From a checkpoint of a small transformer trained on Wikipedia: 12.9M parameters.
Each number is 500 + 40 x the weight over the matrix's rms, rounded and kept within 0 to 999. Layers, rows and columns count from 0. Numbers have three digits each.

# layer 6 MLP up, 704x256, rms 0.226, rows 219-255, columns 128-255
440514565478512549505485485481503509524468482453523473557511437481476549532534478566525537448441491520476524450610493508521559498487536511542512469527540517470562503522569486488498512509527426464467434450477478449542557530531538548553467457572539525556476554525436416413510508525508465519535437424569490469550394522409572472586540509487463523524528466525520555515458506526488496481497
537487502536509513495545558418525513530543508580487513568519514543591434509456466508499496433584518481492445538491454457475486529407461523487544470469414485533503496476420442495477533468480573467467447489577461459491458478568532505429453460445517481503527510480524483385518468522479527542469514522556472444484445414583460471533523508584451472529509544489478499466502494480522480515507
564511481495438477535474486557552478488552424626482444534479462504463498517488600495530466612467507521460502493453515465494524479478458519506583545447537481558439502439448541521466526522536469496478563384528575543532492507505532493512434496564445503568473571560463495494466454476502501519492438386436443543524518536518570482460489551561505456501480496515452517509555478482511581502519
513443493446443486482509537447466505476429481465494495470450515486471530516555512504470517502585501447497506544552465469500526471507484532408565480480557476481500489529583484456498438519489520535580495446476570513497514517533485540477513556448506450474468519451466483533512497527526467486543585533510567599497415481516496490497486545548458529427488495476423540520469504517493503536565
498454519497531550523503454523550521576473569574525552482508576438509433538560464499472425567478528425517488446506545469525520569554538435458495536434472525482524571524519475514502471501504475478480449437509473568512498560530547477496506553522508519472566467510544476503526447466560466513475584491508472540494592512484525561505489523472564581489489439480428487437508575502484447511502
495570507511451551446469563502543523549540514464514434527497525512398485524492563505538439502495568513492469502494555554471505557475516538464441474523499474511508535518472481518402522526508517566588429481442496468422509410400517545499511587489512530475533460567541469536461486490495505488513471512453544547560531502497472562524549476552485464474446612528546503492422514508459513512489
580528480484457515501534503453378570465500451439488560480520439503444554526553493553518472420485531484485473422559463464405472529568458491490522556491493501434550543511537435434498516460561503528488386493414434476529412522494476520523548516534503491508518467553504499515506526525516507504472480491516472497516505555453482478522571518561486465517503480485541521527574524536453434543426
453486557477515541496385515468465440485514506469485537411464496450551502481533470570463475483467526515539490526488505495532485539446418550402556469463557470498475517530430523516542511468481539549434514474516460530459506573510548506576414484459459449564504470513563491556558509409485488492546473454462461474500502529542559494512526470487501486483563554534548466542503512470517525455532
499496523474467428472480505452472455615508468560539566504508503506425407427570481487493441507543486620544492545535495515515520428378491538483465541478482527494498442480472486478423448498508492445543497530615492520561445531532520464530556505505507491498475490516534524509526494459506465474492446457504471508509535488465524536480493517458545464433466461554406458514595514494515575453502
442401543493475516576467447520526537469520541499534503512455500525455480506445468499586486496528481519469494539529547532481525513483481494445535519511500490443510568497504526415508533517519510551525491450494450546442511465393532528571505527472486434431536501482464500528542529529448492450447545465515503454544468563460536546411479464514408460451504457412521476518474537538466500508504
579500570465476499508535481531471495501533502497527517546501503524567527525442537563494459503541541521445520490439504442542493586540500479498463484459480518511512492558495524498574446455520532534446518482439484522515521467422491510516494494526473455576469518457512484433534459473480526498495546550484413519530507488481422456497489468538477465532512527475481489517527484475475465512498
462513508494531444548494523484478447537512562547536481549495446496446473513586526487522570485559496512504480502511524549477496471482551501502447564501531469526523463478511423458462507438463480471584450520522468511521538489432586521513563489481552549524569522444480537494525498517478445515524523512489508455473504483500523434468459522524506437486487540496482460490600442556568461528552
496551525425534527469436460570457486512520407495504537526477520500570500533473480473464473505517580452558496476508569526473453557537490537477497543516483516491483579471455423545467594488554515569501452511469518539504482517490529510460419481481464503432471454453575508564491504575489429521463568481541550542527547488418505509536517507506504529507521568479555484495495481438461471478552
443493504570504504461524432442426576521530517463507522506500469555474443494500457571538578489539466454516466497518528482553424501506517528521511473475429541510557478579479515462518469494512597506495496519587485551523537531504522461523499494548508500550433539485484463569533504461471537467430489485502428464481495548588526476486529520503473502505474546506563510515552509552457460531518
530475514491490518573498455468537446483505543513555488460524487497483559534473442531505471549493468474505577480495521514567462537477537576516542417384533530517532501510596510510600531563462485486457485537446516468562529459511488519481519500514526560472492492513495492440526523496507488539446490489480499469511457498453482446499515480527538553474481399374446459499447524518442487471419
455501459436457499559385454402559515511449558523471475516481541441527466591454497530507549515578599473521465542505416550507463471433447569543526538513513476559498541545415492478516495552432507492517523537412432471462502486499485450436489435468487496537495482469487464402522464529523500559483468511579570448496488511516510489528613498603451512413506478497494504486467514480496544460436
538533453544528506497460524484543528490561498442527423452429552563466553489575443526488512508494514538477469545441510553506575531467543542566570499426517447518537453494465439554543479468494567516518486539459489498500493484494558560527490515568519547585534490519552519540500509492470522449531452430528466538556518519502429469561522484502487483440463526481502496576446571576542496455464
417476490480547455540549498547493560499468496500589512494517533468463442513463505495535487446540482529498459567511425500468531440549481484526485505490538502510501505549506540471521559461481538525465414578453410528474483437509552452509496498522466483522510478505545477514515508444514500571579507460466429463484508489538560509474526503547549504537503517507535508534523618501563419524519
562442528475443535543530461500453497481539452533480539453498498478578517492531491473485428520494511451483458464484449482530627546491524493484460484498471549438560466514403510504532505534540437479536496464530499500573510517561408509474539508525442498558525530411534529533562519538564454488464523451454539533417513411537425567472556475508530554509484524413487430479506538406382515457506
531564502538528519455539491426475505501528522527477457551505506487444600462525527450483473498427511477448495446499473473513548505488400463540449503511495590486582485501480492454398492508553500607476510575559425447545522506472508523531467584478493502448496523534596459516564536507483498494445465480483468436462517506539534504565491546512497507512472527524501522580521506556481499502517
482547453547488472440452479414616447466494510493448507517450478455559476489573531540429494543527488486429473517514474549522510488523560501522502455505678502565507582542459437499513563546545542474525504560553521492478510551475539510530488533509493487549562415480505528497563496521524488466523490451542519482499522439546547482492493482474538439495471482541515517476477585492474622450491
441492508452523449508426491481508522471478492485544450517506492488492480553477547438473518491424425543501510523511555468566507543501475462532498477543452523524451455524497393474493524509531513499488561538535447446478496530425476507496480455491509510525520544486523525549558502559532554521513477468469425460520485446595486496486526536384444448524535536520501464508552481567519503411525
453457425595535348530502501542521526457502450561494483431519477524529445495534496464457526474488540542537418500561469499454501504427560481492467505537521454556444586445505511481463600509517523525548535518555490559504516514451527514535515498522468518529515431517493556511467521457496559518490487511517523516605440596551508504548545472509447538466543464537476502430587548456521557457504
515458454462458598481539497499507564453477464483524484468532491488581511454536526476497502432535537576465396474546466464491524519461460532444483540404482496552382505522576493499457532475488459570521519536547445628532510472491458532549525465565479427527548447500494451476496538517495505573501509548556472463485534532486504496488541477462555518465520473530432561568519446503486472451548
539501526416479497588445524501492480499446563475544529469543442405451529536525483519507549548531522487451525517520497515574493542495526538529496492501520556426517488518439479380519600508484463518559484509556532546519449463421546466491490497556512471514466544540485507569496480456533511522382481469467542485491534493518543590553495511501425478498514573593476484476469447460542559472459
486501576464542447502423551513490493500536473503488504500465464481386460509490525488497542517496447509442517572508545506436478442505506443436498525518543457557467425473530498470450535479497516468547503475449476519551491473527515384524493586541426470474504510516483534444523501514454549548488599480541525520522530492500489453462518512571473469476488517501556542515532563605529523473577
503518490438514548445422535511495522499500484451503465535529423538482571483437490499458438471467513500522507472488554451496515534507505472550474503525503522516498532476549450474548501431446495484430503480513498456564510557471406523569463489486509423466519559530516509449508506512469507458497511586457507527532502559547458499508532403527510525513512513475487498573450477483447478505531
457452433490480473447442439621523480518497458539518560533497489497475547512513456509504533424526492472473549506592521503476500475407486496487533550476563452463493522537546518485476448505560569527513483439566514484492488479445512570488504548522579484450505502478491492388530496513542534508538517444431546478453498542481526524511495512532496560478516484463488465467443535519465488466391
454494545473528515455506527463442476523455481536455449621492504504504505494443555428547541531509525452490580509462573463480502563523548501472428488522501556522464414497473501492504552558477510554515456520502484552492489497507542498494535407463435516596456421493511476485512495514417534530524561548540503516441449496447453526488468492517449501474539532497471509525494453535433468509459
496517497508484526490496446540560493600535557434443476598473521434505508499501485477555405539476501469468444504488498510511459527506508427550543495496452508498520409457509579423472492470460532480521429559531433478545496508531537495441529507476569498542443499487529570382502521503460508451605535438479481497480487496424547515519502465497495556469467502495475571408562483519581506539601
495531409517542485460504510475503531500511492455477488534492469483491562517550535511505525512551428547535440508494451505483532543551486468487491509513477512443520467460496465453539461564541552527533537401473457522485470540524406564500474551440464481455516418430589487522503455544582553486544510515543554578487500437469472433488466487508465494448519534498560474540504499475430450546544
524476514467611507552453465569523423487470528484435500482560532508492486480522510471494503502578503513487542507571569485493494433489537458446511508529523436522526464550420473554536404515551544477461536471482473487426479480485526472513543533510427477571526469422540484533500510477456481531506518544516530532462463453514497582500565478509453465572509498442513521546445552495445462536468
512516442564512517469519419505531472437548517489524490443473466465518442525483447461437513445554505563537490431546572456531492484575602506458526489542550446491495466463499509479411518481491428519553483568539481515480472497481495544503518492538471478527482558436501522466471488499489535543574473466585500476516556506559503391541456487468512453523512494466542529471552488561520454494502
495511470562555466519554436498482520529521561455520466495540527527506506479468449443464612529467472594460530576463442517484492513483471465519398548485456487503499488462534531473474499540462400530568562559574483553450485419503461505440452457482535523515547438551473512456475487420467525499551539479429483514511389551486499485456492467531467518545511479485483495530530491466513474523501
458466528502480516458524484413534458491454424507480519474448519483496497485559476528457487458480508476492447537496496437475526447516475530506510500472503485536398508432431470471457458511469519518448445516514581515503523483491506531464518543548475458527557501469414523523449439516573534471528466559577543457511521489536525522465483502526520495552542474544521526485464518516454530516514
582508494402483566496549502447504528508475473452548539562549482494450527471470541477514515551489440448535498501493497541495515416489475424538443472479473542504482478544579494465457469512497460513526516455546484503547489464489535482533497502557518529480534525500499415494482458469521508500544504495487501532505542493434456530516473460486469489476508485439476532468509477490476518427487
480510585457513570507500432441464439502511486465514370559492546546480559496553454445510457507418529504457510482580477469490434537493575484531517524456432560449532521502534485497450501452467463455470455539434609484502515471528559466468484503500474449532451574513474472547517538473525566519431471552503579513468451513527580487501491493494424528563545507477516478513451529501481505518482
# layer 6 MLP down (transposed), 704x256, rms 0.154, rows 219-254, columns 128-255
488455437519530470505492497508492468531504526550481481481523534473505528546498516446452520491492451467518471499450442485477524511486492494512513484497489522570460508489455513456463442497453511502487504445512521497485492507500598515491495434512486584509483464529529494451527515436421529565460524560528493515544416508518521489508509512514542506511249406505428453500503521479484523560545
505529452498522497463519545501419458576502445422434504595521470485561518489451459491567548500529467443499465480508538478521518516452439472413515509467583510515503536466440432474508542506513570434496532462521503470514492436433456517548506459486497494562556457457509506490510522482521469493488477491511539489421504478482502534444487528540484434532334543507452460464478542554442531463498
556511521554506512500500526518438500491541495495438542463427535500499525457475499434450471506546531532480519555563450513483471466453516454508588519488566503548499461533514458540514426562493484527527484512507526455519521381475454549445502536502525512432495484454529467505550508440499475455479471504594498433572492458430515550523547518505492520471508515503514554522528501547508492375476
506523474531523547490516496571506509498443535517446515464504550514456456461554504521445458437514507487461564491518541516532515519534517572581451497524568507533509449429445471506522519518533578514466461483528497562480512555532496514519480426468481560485522533562486483593442496476518536540515512474527547475495498457528533631495494494551459485515441525446496481405454505467468495572474
488443505513474481523468515538502507532399481569474511483507498460469400540494556515450457522554516488519514471498415494550558529461553442545524491389486542443509521513625545553439540507490533526471474516516499536531482510574527477517509564506516511511563487569534522529457512491497519473510488543483485508539540613525599449424430472450480488453382465546473541521426502484471511467478
506504501408514524494461532488522520538477449497495473500522508565564529451525535443549483501480468551506534535512495488451511497470552544428501452489477455558522514445468477505472525483554520528537478537525514480498467504506476515547477517544520485480501495519530564482523417520508452451504501536527536494521484505461526484530551437487552458458448511486559458497520512508522465475552
505510475366470449467504525545460492503544468511466511488497558524524476427379500501511535525531488491607456525557510480426504521534571558426552524433474487472509546538568435550519531454510473521541429521453500488471440538459506444471552538549461452521492516500526490525500533551512529484516522526459566499540569480475449482487539524523475547425488446512526469525510482513460546514515
448512485436530538558434487524541501480479533494474524509573484486491489484514460506487461508502528464515487435500441497439543524522503511476550444532449524555513419489498540460443468551525494508454472445477500502426559525442529463521474526458500444547413501531460502521534468479487534488513525541497456460534449504521503494536438515545475470478380435480566452484529431452514529537496
542502592547459541496477498492464576498500513537501401444602544615527532541497436487459448513515479533447499508513483465505500552566511416619502487492475457506499487478430518469482556458477483449523505420526471525447514537541475412504472541554414470457564563519584557554481429550485513459495527538487485479541505440522540505519594489375476588486508531510535523498512496460510482455499
474469508495432549547502560491486486457528399503521539484486533488536450543478408546516531467537494451496504568456514498496526520533480509501518512533512517476413549512473488506487508483490432425581473515491515511532475559486534448547506473467536499537523552564520479562455479417558539472508514394475507491474460509566557473433556501479451481500521540433500579547478511573476540540575
494478537477476492485528541471521514470475537533541512517533471474403471518506522501509559507514519452493515517508491492434444527583477482549493439522441540463469491528494527482541497494524498483565544526460507569524510495507560558462439519467505451539480484497472506558504528503444533479519549530435510530526486498498467464532500489476481472499478477519517526499511490479530481498523
511519436514543423490545552485596453529489498493470474529482516478524487561489467555562514528491493480462538576503513498482544497467482455488474556555483499517435545468560547532449487471569499477536514470514469501493470472530586523545512555449529493550496500428480543435475434497504528537558496420539504415477479566477481532476494436459532551468432501470537501515500483552498551537475
509494463481475517495486512531499516515424486455528534470519516439502461504476475457468409515549552467480468508436500521536521448551531445548476509563537459540520511528505445484470517466535552457481446440557523548530499568577549583467543441429447490496483502518448487492530500509550454493456511500487459472438570450567510469542509482503525584519514528499481491464510459454534438502494
444503521527590549518506513494470525483535512523455511588458487497441545466507518509546632506531477471517557521477508437455508558511516581476536544490431532533517509539390443486473552495544520478505494514504489474424496594511496529479566494473503513525471580443575492553495533441457513479466482497472514444440464444506515542469519529483648586462515520450559544521536465512509407506470
471524534472512502443484533491517557561495541415513507485539561423474547510505471580488469530488497475490496526429485514443474555497496537489524493548500510507491514573512421514461452497440513517437523427456476475448529522568491511549477482576546468542523493512519525567434462489519477397494461524480488417486491505508453517550557503514484494456472434524545474482533493470505539525450
449508536513458562443468514496479466401491543483488492505467554448534535519577500418524463507502442426458488542508569416513486504540470464498505510496462600546474492530432463467463518391479489553508470480477432495414542478478457468490519465536543577467461480530523523524577533567473457476532504508496541540474535328473488533464423474489517501523518518514540501466521468516461536494469
462537502548510567473467531533560526467469509475479481519488442455539604432527457514484491479494481516488468499506552551460517545519470446544460536488547489587556483487466552448477483489446472531558450548543473507479499510515426469539488494477470495470473494492585491510510440477470531543497525559496481537508475510498498522438558525495477504508467513478503507541469550477444596444519
501473523485483505442546435517454519497471527485450521511513480517481535509503556506499543513459467485522531487465518550462566479531524505488504537565519408585540529641452487521501586492489491454527431504513529529498504485524558508515471472453498485490540517520529432420514523525520524513475440506464506407478497494481495462531519536476533487538482549527511498540455532487530516519496
511490531530483494411516463512472410569480541519501488461488523496538473633505549483521529472476487423499498581486535533533511493488500468530445548533527467464486555542431527518492479501523456517497497442507550552484502455461514518506451533519560429569597576465494563516520464427526466538544502548470501482370539514453500472522555489520522450415477579433519576617518510463467436464510
546546529534479498489517532468533556470490426424475488516564386516509485490510441493414475411506527533530524523553571507533545503460575518535530448498552504492440513393476521450400488532547576447500426516502462505516538410525505511465544544490516482500536548474495446534483505479508500570537561494459554462444601466484501495658537557503449498502443517486539513487493556447469516532602
537518512533493495447405582528525440492481489575539553457515505462517509515501496554562569569495536415544514471465513542507530430470495408540550481512415462490476493496428502540475508450490524507471568514450521507478546463552477458589490504494434506463446511499472439444481560511467458538422535465520475483539607498434434498481518459483483511536493470510492455463423580510535495467467
508511481406488545478529426423519413481459477473508477463449480469454550527512472448550568492464486506531395513536435540489574531512481582486539544500600469507509493503530559497490497616487523526490450503432512500504495545497516548535432501549518362531580553506452541463458523574562570501522519456475440506455577437484488506439448473451468459512563546469507441536487560486526524496478
507480492471511501553526502507509509581567455519565447437520479501466551560535551524430437517473530519480458546491504519560503553449592458479467480516567532499493453488519489504436470519520533487456481476473507524442544480531521462524463519411513535548565551471493514465483508428496490532457513507497569478497568514540488548520523501525531467464502521481589499521479533442486503550399
466506548543493522554541468460471504443553481458517529512483509544556462477530424577504499505532458488474466448459473492462536562482509554449508510461451516492485434530410391479483497483414517509480530485516432489467519489531516510459486493490527544592509497509546562476549525497521419496499488465522557514438498517584502427548467470424561461487404519490520484507496468514495483468605
511573439465480504527504498451591514508440523524507555470517498395513512517510465463563466440542442518450414557473522533479481476507461528484502426534504476448470457426472492480546447422427460469516515599458554424469498490496482428508482494465516555499490585503515423496533462476490515509456507445486505512555568493493525507472494524458559587605432511426469491527489507478560485523455
497536496494473618568472500513527497495507464488509520499495522462531546471520539511563462517537511503585593510521463520507542432491515534540455472432518459531532543496468495397487517554507453525525496570498492547485454503463505517535489473536478507489528532532502404433520465548480601532520468381515518481535461525487493487518466485491524470467492517494451455508561489536526509516518
536517535410523594489515503527482551507480469552558503474463561459487478469532459500531490504503491558455525483548468516502451528597509494501560533555459516493460476533527475531395513528446548413503485521473503491469494589500528468474525420506520423476570398502497574485414470557541485453500555536465409576538545564517535525503461494508482487468473564489494540508431493483486492510586
586447499480503509449419502509526538537400488515440528517443469468526476518485543496475441479501562441507449489504492464518481511486473501530490445524468520505536445495521494553494520510526496567440535536519538489539544571503510495489538554445555508433472502494491529548539541501506471526438477441560523440471473541494543511528515519493436498478334569423560436561586430491533548441557
479552475496460471526550499547513539536532534490557443482511540517456490427509498535424435519455447517485576500510478504520412510510497446475504507488505410555554565458490605434513405482483486533492503527563481495499578464530548468498488511528502605523427477549502471477560429529567525467544525519504478508474475442469514536466527565553510536512490475470426523492511506503546438465506
411546427475456508528531510519457551497423509462512468462489470559465530464510486509489443489513450428533496485520598520504466479472533527500513580456460511461444516533488507424510538534491523507484500547513491511510479467610523558553523474433494479495517515501418499525497501528479509453517502463434491515453545562558424528432543521536529483487696455466535562451509485485406452486460
512601448516474471499542503463553513554490502489535507456458505489490430547540567504522487460442513545486494527480533521466473470538489459559521457466571509475526509512446497458566499442455419479468493513585468584477479531524480478508426462497473553519526500474587528462489505518614496475499501588519450578536513631543497521533587483488512578478518535523528525486550522491417544505486
493510498475497538478530480542545527530512484581536524437501527482466400544490529482545619428474484535444490570462476594437476574445528508471507505511501481527433468439534472477460515558495522488517482483490532459531491479499462482432463497446462418466551581540530494484472547439530474525522490418438515499430482570474500482472512586504469482537495427467479499460512529456496550556522
516500450449453459487448531474530496537459487554503514452454466527457480471478497504503486503479464475476511519467474567485489445488559495530467512549463493518506505512515431552468454478509499506527466451475536507472547474537510441520506565479545538531469456560485474482567472540512542477511546543429503497526472524511501560549491517520527494481584550444489526542549509438440537526488
481463504521460456433551484441537498494463555528508463470555597469516541470528479503466455502482545530449447502488506516522440481492488509507416568518473496481500508540534505514499512456507521534529490462397476456510508443484519475572448455458547523523485452513444520530538463522468559548468475447564532530542504532483526490487465481535491431456437502465490468500503557521542547539554
530507447522466491562469483478503459500516431559484446408587423539470516509566444502488549464528494487576468500445505522534478496535484509535454442487467473577530490477479458509445485571437568588517429493492501501489446444527544536535491450484487513542550571529534433516483522520479572555530521515450473471553426512466486543493499500492443511498473516439444510432489524483454453573550
507502486451544502560549470450521506462488419471489486557501551473593565545493495406547508429446546451523386481476465504419491510526476504495533481499465533494482538451509401536548483455504471496479456474474484479490469506516486423524436479422533499415496547436430530396522446449494532560444552443489560483416483512455466581450503518475576566445523429566504500439537474498494452539425
# layer 6 MLP gate, 704x256, rms 0.229, rows 220-255, columns 128-255
485522452472538459487632442445489561492391509511483532490594532467514522492510507505456472556547431510585541499432478552462539473526470483475489452534488512474462476411554483548552564493505444536456537487478490487502476494449528480500485477443466510447524547452502483531429501498538467529554536478470373491512475526516594535504378462490498518475467543512486469467488543540564497494510
571456485531432472532421509524506492517509552483487514634483505509489462497508505507472523457502550574462467499463525560486508531506499552548524476535552527420530484485459530554461601527415533461485496567456463537515527529473452511562480495383423498447467551477559554509555459461504522582508452525483479453565552503465515436563515496519544466459496485489448595519497484504507507528438
462482501495437475432411531485517618469495487525572464513506452477536498525529599527521478471459544536478462422543457476495562516485561511448472496535557499541521535487528553513483445531544547514509480534579496465463475489524458502505530524553517534481506503498545525455448500527495540475498509558480423488485545447469507514507460458488534400491525526552499565487570444489457497483544
487456472483445467467466621514503442502515454522491522479456449498476516519449542546479488469516491471496468509533478511461529476494499500576492467432481480531475515503514526554552550458559492538514478498505496463524486478507468492543455457485517464448499434519459545483487562509482462520523507488482439430542509399506526506577465485498469449526519472527534410437449499463522538488507
615491481450447497456479571527550511510517515514500467468481480505502474567540501541499473494479437523484573524534543518534555479481542517517503499493492516517488496493529518585534439535538563536460509520549520536497499499508526452524494511478513518524540517572464594505489580495520550463473479489501522482485535511483437478540442538452517535550459518563586491467559514504512535452498
512518435557537517523541543515543388542498504501508449475525537486514441515446491475509484465481536468481488593504480560565497524481486448491509510440464481480526456499460509521540465437372532492471533571524461537492528540517469504543524477533512527526487441481492493463561548464479547437517543486508508543488542500437501522537493509494419548585479491512472504512507474431558479443433
444471536516505506530430501497471503476531522518487486464549438568507522554479495560523553505554472522512498505558452465506543521483411472424517532546490528464505451434472535464509552472510515496491514513446467512484466532567538531504431454490408519533485474545513508520512539482585525472557460488531534466509518501464474546539526501469514378528497495520575569490512542473460593456463
441538525492463493516430483548518554507446474512555445563487478439449541472566551570534468569485445508437491526549464519561417518483539463515490535505523512444482484496500488503539532475510431399568474511475529516531493513548481535457433485493527499532466393529530475543530511534505560502547503557440550526484507559546527586442519530486466435486517515522490498395488515486537481463519
507494463421475511503503404488514466444502460516536546457513545511486583487507539503607506521477492463627492494545495505498493472485489503452555488533497440535508408435496545528555483518461505567501447574493419554542549480451515474523484576508512541494468459536498498488444506428426547537524514500486415512591495540503477562489429514414524535488493540494550504489491546565515487524511
531474447546569451539496478509528415497522564536472455448510533474469467516454526511524484470450459480479450472565529492493534471510548537537508548477486519543512470504513550554463533457496509448524491546483495506469484490533430427553493491539470522457513494516501538474575486503520464533526528471551480513466514515462528490494440499512452559513517477475571433490406533532489550529466
448535491444478497497465531546497563478536481489503497523555513476542466466547476484512494505501504491515417532521523447493472527466486527552501463546512502495536417479477451518553471492438540506471485466524455505511547473415546511506502570454516451483541472527457443527547517399583461527496446521519464508616532512543444505526539460518509495539501569498484517552512566522486522479510
537472427525522606517438418519490515486452505497551493429510455541565467529522451488494533594432529483549460460543442497502478509473495629545501536482447458479539494448551494553473466431456505464475460454504508460551487504490491562547487429493414483445438531509477469518476579504461440496486547486472520503470479481413485497503502544475483516498430535512466601525497528522540499536469
496529471440465471541511544495544466623479530482431620518471428442462464519599595525453459519518499533597494444462474550488524498474513495586504481504484484492537534504473528608528469405525512513446476510553513508491479509500497553461487547485488501449484408502477477535506453522538472453532541550584516505484560470520553521499534543591558542487499516535511491465455509482513465501474
543526485499444534465554384417526570560455435496506545536564523520515498512508487488499480567509506507486502534481466494481466480474503482512493471535557541540558495559524445560544476544550495508488613483543453463501570485460499516512480588475516456537438529465554451569447426528552524492412565495516433532527538493521553517487484542491474444477494546440393496471530487478481509506489
475466550445556449546441503470474522535464468553495617450511472500418462497500488577451492528540496495469538504527494578482497568573541447544441462533447450530499536499539555431538527451530487467503500510517544513599568529441606515504462468448506511495448536470522427432430527541448508482487529494492441517463493495549539525498454537491505434521437505445478527542552537489524524509541
554491471475606519595465470599511464476527501444442500546496551507534486464580475536564471577489483529484449535472486475555500518454538456490509469499517446504453489427499417483464467517527545496404488486505531449523491504520489575445480577453443431441460529499552467522433546525510555540510558382564601490518558509507526534566522457547511451575437519468485441438540557504435500487514
526455529501489572438535565460486462483430405496491535446524502543535531494457478558460424567493501577564563539431539487569547545517507512496527512437480485477452503494541586474461550513528557458524501502493586477512443541510455553547488528470536467490520466522489413477502454510555430492506469547493554531563456516539468464443551460494495464478531453517443538511475483466430471489472
561477530459529473488438544495536519547469391507505566503520514475441416477471421494515525530438494542539559467448502442507558495469578505585550497526546437556529509529472547490528583515526513511447510466546462437462541496478445445544488404471467484458451533602531507511502491449486383528469573556499532537551538462524490487484461516548557506470524432516491506473415461462466521496499
431424466496550588489431461455486496527493494504457462505491509481513536482466451544506507531488521522441508523532512520483491493452576458431580501547479442484517492477474521405521538519536469533422473495435473474580562507574514546435513477486470503466499513482471474483515573476400511499428447507528517565518434488478479448555508515402427421512479488485518524482434534578541550532526
518516489478491534580559508486532469526470490532554526444541539466461502613478556473517439507476492484553450535377462467493462472525540431530519489562456419506498482438508460511552510597456480486489474508566532516455492530434484436495508479516449444536571394460481497437516444494481559511472515538544486512451500480482519492476423512511517469522535466499477550408575502521483537437507
456485465500502498517515547445523564468535492506563468528457494560470423544475504429465440485491477514469542516526458477478442528557622486510540515462532480491526506468418495439508483573506568528457470450388461462481555476447517481591484484444483439465468461511534525552569447477465484608542509447485548467548510482479546512505448482472370504509467418498489452407487485585564467496467
543480481547549491519493533539505497549511487543413443439470452540509496612540474482440484578484518529546439543512540515476505493527571466569493566547458412476526498428535517468474555517490548517490471507523514492486502504446482480512509505535524531597488498510434506486474500428539454475462531422559545578473499484479551459543542476543564434542499484587465482504603508458489512580487
496475513480555542527526533525542574534487462506522469481558545517454481489505496563499470543540425576500561477448529573525511489468491554463452559454575452486508472474476495510588478510419480477489478506509522519510447488509527588503517486497490454524506514493467526480484562423431409522497490502516505569592440498601528443507432536534548503482509527596505508556521464411483540475455
483513517465491526507558490515488580495483523458451512492512459463538510505508523527586506492538469530533508473492455491534487506452533528483542486534469441525460525481471538551517570486515391468424484446443555496524524515491494546478420479448496481504495518584581460471530436539484449508510494548495532476470520506546567570461539526511520494490494573519519567496506485449480550486470
502476473511549441508527555510492507534489501553445516578512465475557514472492496491565463524533520502439535530455467495550535504443451483498572450471496425506534481495570373527528470515542476485510442532448451499573532488449518479419547582477576522485469513461576467514472514454431497531576511487490564522465470499543472482452506510550497446536528526507523491579426554468496485497424
531500571518499552525443503496574553498518425481432552509479560509537513514440487575529445529401480490536498545576519606613484540563529517445570506546466523515464526519466452527542489484458538526593526543565485481531434563407434452491450498609521497554444540574427521470511529458470411554441508473500491502559530500473493533544509548517448463514481558476539500428425468496440526530492
512446469520488557491440492482500552525389460544471457486432480503541487539522422472477517494466445493486567520546463443493522641432484500554538528534480458452498473447589550437507475484508506529452529517490508526479484445469454495486451516468493506476466465532539529545506499511498414450450498474551492513497511516563521481464467495433450468473484550477462494463502476611491436460508
417455514481486556465435410463551494428490517536568517558483473463519502472533460488467533555524505549515525488502478495460487531501516481411529472549482496504459574476397571474512488499520474467458461574573557516511589551451492527513458548428518528407490483536469483493420507509490565486515552479475459569557553458519545449537492451446469540483471416535510418452510548501514488426527
476453528449537448527510498524428463441506559472531506385539466511485481475533483500534498462516436505444518430548509518496488456529476522462557476462471489462497416485541498435549519515481444553455462518539480524491544439528547491533480512446529554480461441514559440543491602479492502532547557446497503533401473444373508439476453439420474462455457496516553499557493471586405465604427
532496442551432511467471446532526525518476520488512496569461461450467453474498533473541499518470534473562544468459481490414544576438464539568471518509531553449496442479509530510434514484552470593526426470394545495409480514481470574502530532544463511429529533541496461502526535479519537539573554470486496467509505505483508500540418503492468451510531477477454454511516561509490507496480
418486541499497506644431543474513504521526480586589516507467559528562481485472502539525554515445507470453523461547443517519477544513465476501520513531498563469441481507536501449550511507480517445527497521450429603517511525552474430513470525511471478433530449482551492444553474499474518469500470573461479491524518478489535519529465527465544435499512549500510482525503462482471476539516
481503441554511421466496443440434500477447474472533495447478471534527460574488477515480488498482421528545591484529515496513451455466472437457427543480526469485519464500435543478414497505470513481507468565533414506492467505505495446529425510516498510535477520495443483514479502386543495492538611469551471483537543593490516450563475457479540549428544506460520570483555512524604433526495
476519473460466500518442569487514492517438542461513491471441460474543450559460506499571479495496476479589480486460531426544527518482492544539525470437447510493444477514513483461464501602480467459453490513517487513483468587556482542430511498524452468500428524477530498531553556530541528525540529489529444451461525533548482466450556556478499558481477477476536504518415506534517494496442
452499573498475444528477498522456514467494546513497514518523441523574433549512448540399529522504511541411520503509507530526538534511450433485499524482511499466602460475528447534503498526443502498439492550529568539552427552483557495494457471511543520533553471507464513523506440527548458538471514556455476496459513463471532459491473490565513468503544559474466477424581495538466513507430
497484509389532462590505455498547433481480547485538501520438499486514453495532489459521473512442503504482463507598448498447541467494430470521442498499472478529515469506471543536501601454450498463497566472560500568446530579494480513425506472467503486432470485483459529546563506537486477575564521574508522456567496501484541530459534528532490474480497479491467474520488539500595488496424
404465444499472470468574578439556519548471437531538452459524511540504528533545518518527432499483543560472467531582455496465452511458528411505533515537435486500551541482466554531553494520490464561494525541467498485454561522490548501456531521437462520483497443563491479473524552429528501458477557493549469434497518486529597512516525554547455526484501502507512525507521484495494499465478